Weights of a small GPT-style language model, trained from scratch on English Wikipedia.
Size: width 256, 4 heads of 64 (2 for keys and values), MLP 704 SwiGLU, vocabulary 8192.
Architecture: RMSNorm before each block, rotary positions, untied embeddings.
Training: a variant of Muon for these matrices, 506M tokens, 7714 steps.
Each number is 128 + 24 x the weight over the matrix's rms, rounded and kept within 0 to 255. Layers, rows and columns count from 0. Numbers have three digits each.

# down: layer 2 MLP down (transposed), 704x256, rms 0.0597, rows 282-288, columns 128-255
# gate: layer 2 MLP gate, 704x256, rms 0.107, rows 283-289, columns 128-255
# up: layer 2 MLP up, 704x256, rms 0.108, rows 283-289, columns 128-255
down282:104114171137153136104160163135169165170093149164118090113098163147117112124129171128065158115106144104130106115100184129119168139126122097131137147163119151131163107162124131157150124097129112106150116141121131145160153129096131124126139142141109160150132109136139140116149121127119111125110159119142102140116093182113095123128158150091143201119096112152129135141072150109145104124138
gate283:157130125139145133109136129113117115101125126116166126085148137171108120137152122159128144127138091127109126169118111134094123104103130105141127152126133136092134116088141135092122109146128135130122140144116116130117124114146174107112119140144104154107146099098103153132145119143172157128111116160132159152119137147124123145114141123110126116136116147113186110137119128110100120102111
up283:104120110118160123138111082135141106134135113127148132103138164150106110125120132176100164149097114154094127150138099128126117143113120115125128121102157128114156136109138097119123114132152119135128154146118145147122109131127165096098105168141096125115125097106061165106133119101129111124123127137102131151115098110115125162086154106094122088098130155104165124118166148119117123134127
down283:136133117134131136121116131154156108114136145125142138150156126160087119116131142133146202162118084124072159130139137129108131139144133137159126150125144137112151122112124114123145139135133106117119129166147122126145131145115143128100130176147131166126142123143076135135101098096150101122109114142119159119143090121125110158111112129125137130124117076122175106160154140115123096114142
gate284:146114089116128158101149116124210090127153112089112110152131130144131139156153117139151139133116155097147134129130153086113047157091102100154098098177080127119108117128130084170148137141149150115122142109112147136148115122101140090136073134126151135194116106097121104137112162137098104119163103157115107166207131073125126147130148140118136114118104199130108121142121141140112105140106
up284:150114125159113101120139129113092125095091064123130092094144115089123090121113133155122120137135118119072148151190132122142130123096171172087154105166126147127142151164124118152070105125115130143174129109101105094127066171134122135126115137147141096123134128089149115134152113120143120128129102118153127092134114142146112088126160139114124096112134134171126104158158141132114132081155
down284:172116114101093105132150104092130120121063130129160077150149155113138101146096101159122180087132187113141110158117163112099102151167075128120128113138123159106143096104142106171140095150119160130129119092099106132149120132155114141126117113124167168162100118102140114140134104121155160098139123162140101158145090106142133118128126087123116128134146216156088130134148119148137082151127
gate285:165123107136136165110128124092096123146098127149110166110124150148107109130131126117141127144133134116175140112103168128129084127082097128118136169124144092121117152118132086103124138097122107186116118136146126102143093102116122092173156145139109156114119137165090122120126097149150089164137128160138104148130130109090090146069115125167136151140136151134118109167114138099128113130143
up285:157109118121172121131071109125144108122100103146126169129093142148161134123138113161123115174145170189147162112120177118058143130140103112111134148127102182092155091167113127133141174127121164160069140138092128084131155098156142085168171147136132131143117140180161104088112131098158100110113101115155181156115103120177143189139120110124110148121117095078112148110125137143106143133153
down285:135109110140157114123107106118142147127117083093143142192082125161139132101121111173121251156133122163147150102136116129089136081092130121091136082149098153115134078160135096180110133136152155144119150146111124140126162079157124070119128084143107101148157143107134123094109136107184153114121111090128168158112108110147160128120157151137107127122109121110137118106132130150114166131122
gate286:139136103113124162114083123098176105103098174125117140145089132124166117106161115103123107156108171159093105118154127127126133143114172067089089140118124132135112128166090113110111122120127122110147170114166136131136138107115133111134157120100116143140138151130163153087135138150152122118140127107142137153143148102096134121170133127144140115103145122132140145096134188140144176140116
up286:116102141138095147092138100085145116151116090134120132139112103110097105091113151134148135116087134097138157104116153163122170097182111127143109118156086131137172091110173137164187087136147139145111122142132110141134103163107107147119152111149143105117096119125125119154126147104159140102093129118110163127100117153086100123120100081112166182083085142106123105133110099154124114087130
down286:136166139110113115129129108105131139080138108095086119122117110126127117135102136081184133125146140098070096195137084103157163087132108102137102130165122076117174167106163136118107121143146138145088087139114121155117150200099118146115142123115086120136129156144098139142078157152134158112089099162166081142119080210128117100105155145136175139137139164107064129150120126121121147111119
gate287:118139129135137088114153154104113143187103110117104164105136147126107130089124101123094180119154150112136112168160149106132122164150130104113075165188129131168141120116155103162128142139138127136131130126092092101152149121156099140153084125112121140082080085121105120110148131107146119081115139149145134068128082171095133141141135138099145140113137121101132126146118123151116089092111
up287:127100122130150133109145123139112116100116107144119098133125115164128136109124140117127098127150117133150126084131106098153184132140135100115124123075149127081147118135109148114134146167146148086135129126154141086143138138118119090125149126138100151116135139138139179148115150126114146144106128113137156135163159118094120108141141082133117150122161104131125172117162163126129116111103
down287:139143125076121184116117112174130145137137180149117127125165125105121126129139140149111100172138153140110159139101162131129154127125156131121171123100101123122135096143124102136144148144145100135220094122111149110107144112095126167113142148165127125142136166144143158140105129131143123155160144161137120160155109094122143103135112103161125112120088133152062132124121104126141138113112
gate288:102109194080141098101111134135118151127185146121125143090145119129121141150117085138110137141167132077080108145099167155117102135086144104091105144148108134108106138158113144133121105131112115128095139161124139128126164130158175109140099116141130105113103107128156129126160131129092150146194126098147127125134119144159131143200068131153112118137117114060101117129114115169173113130129
up288:095142104115137150115118171097145055125111168123093145137109108071156101098157181157141130150112136133161118117191117146134138143128112139105095135092161130120104164108132092108113126140128134131154130114106098111101100176127153091161174114178098070149120150117126165096123140132129156121146151079162138105133104134172126116222139163095092118115089154086152125140158147130117148117136
down288:153134147183101117183107168146062128161137126140125131124130120104125158108130120132081100155135172206164156178123117170137118110084127086128159173132134125128099148099151171164144093096106162117175100168169127123148101119101158156158099088147171098128118132144126080151100126152181159087130126202158119141134110160131157133096078146137083097117143118144133104114086121135139144156143
gate289:082164147069144112141124111151166128159130146136165114146134118068144160123140161169142134134131118159139111132139120106119131082153135110150112133097086131140131110126151160081152091099120166119175121159138127121142146150165127142178122142115116097161109088148092158101139148118115132121098143148084151149116150151137094121162140143120128107151126131156069119103092147123107155139128
up289:179093129096119139111140105108123155149162150113136125132128112114118137115143118104135110166099150130124100136112145093108118117096146111123144147116142144127134136192145100112160187108154134120153140119135148110084147147095131142086115136114152150111144122147118091102150142130111114109124115148123134167134148119116134140155147135143127132127107120158149147143164112110104123143134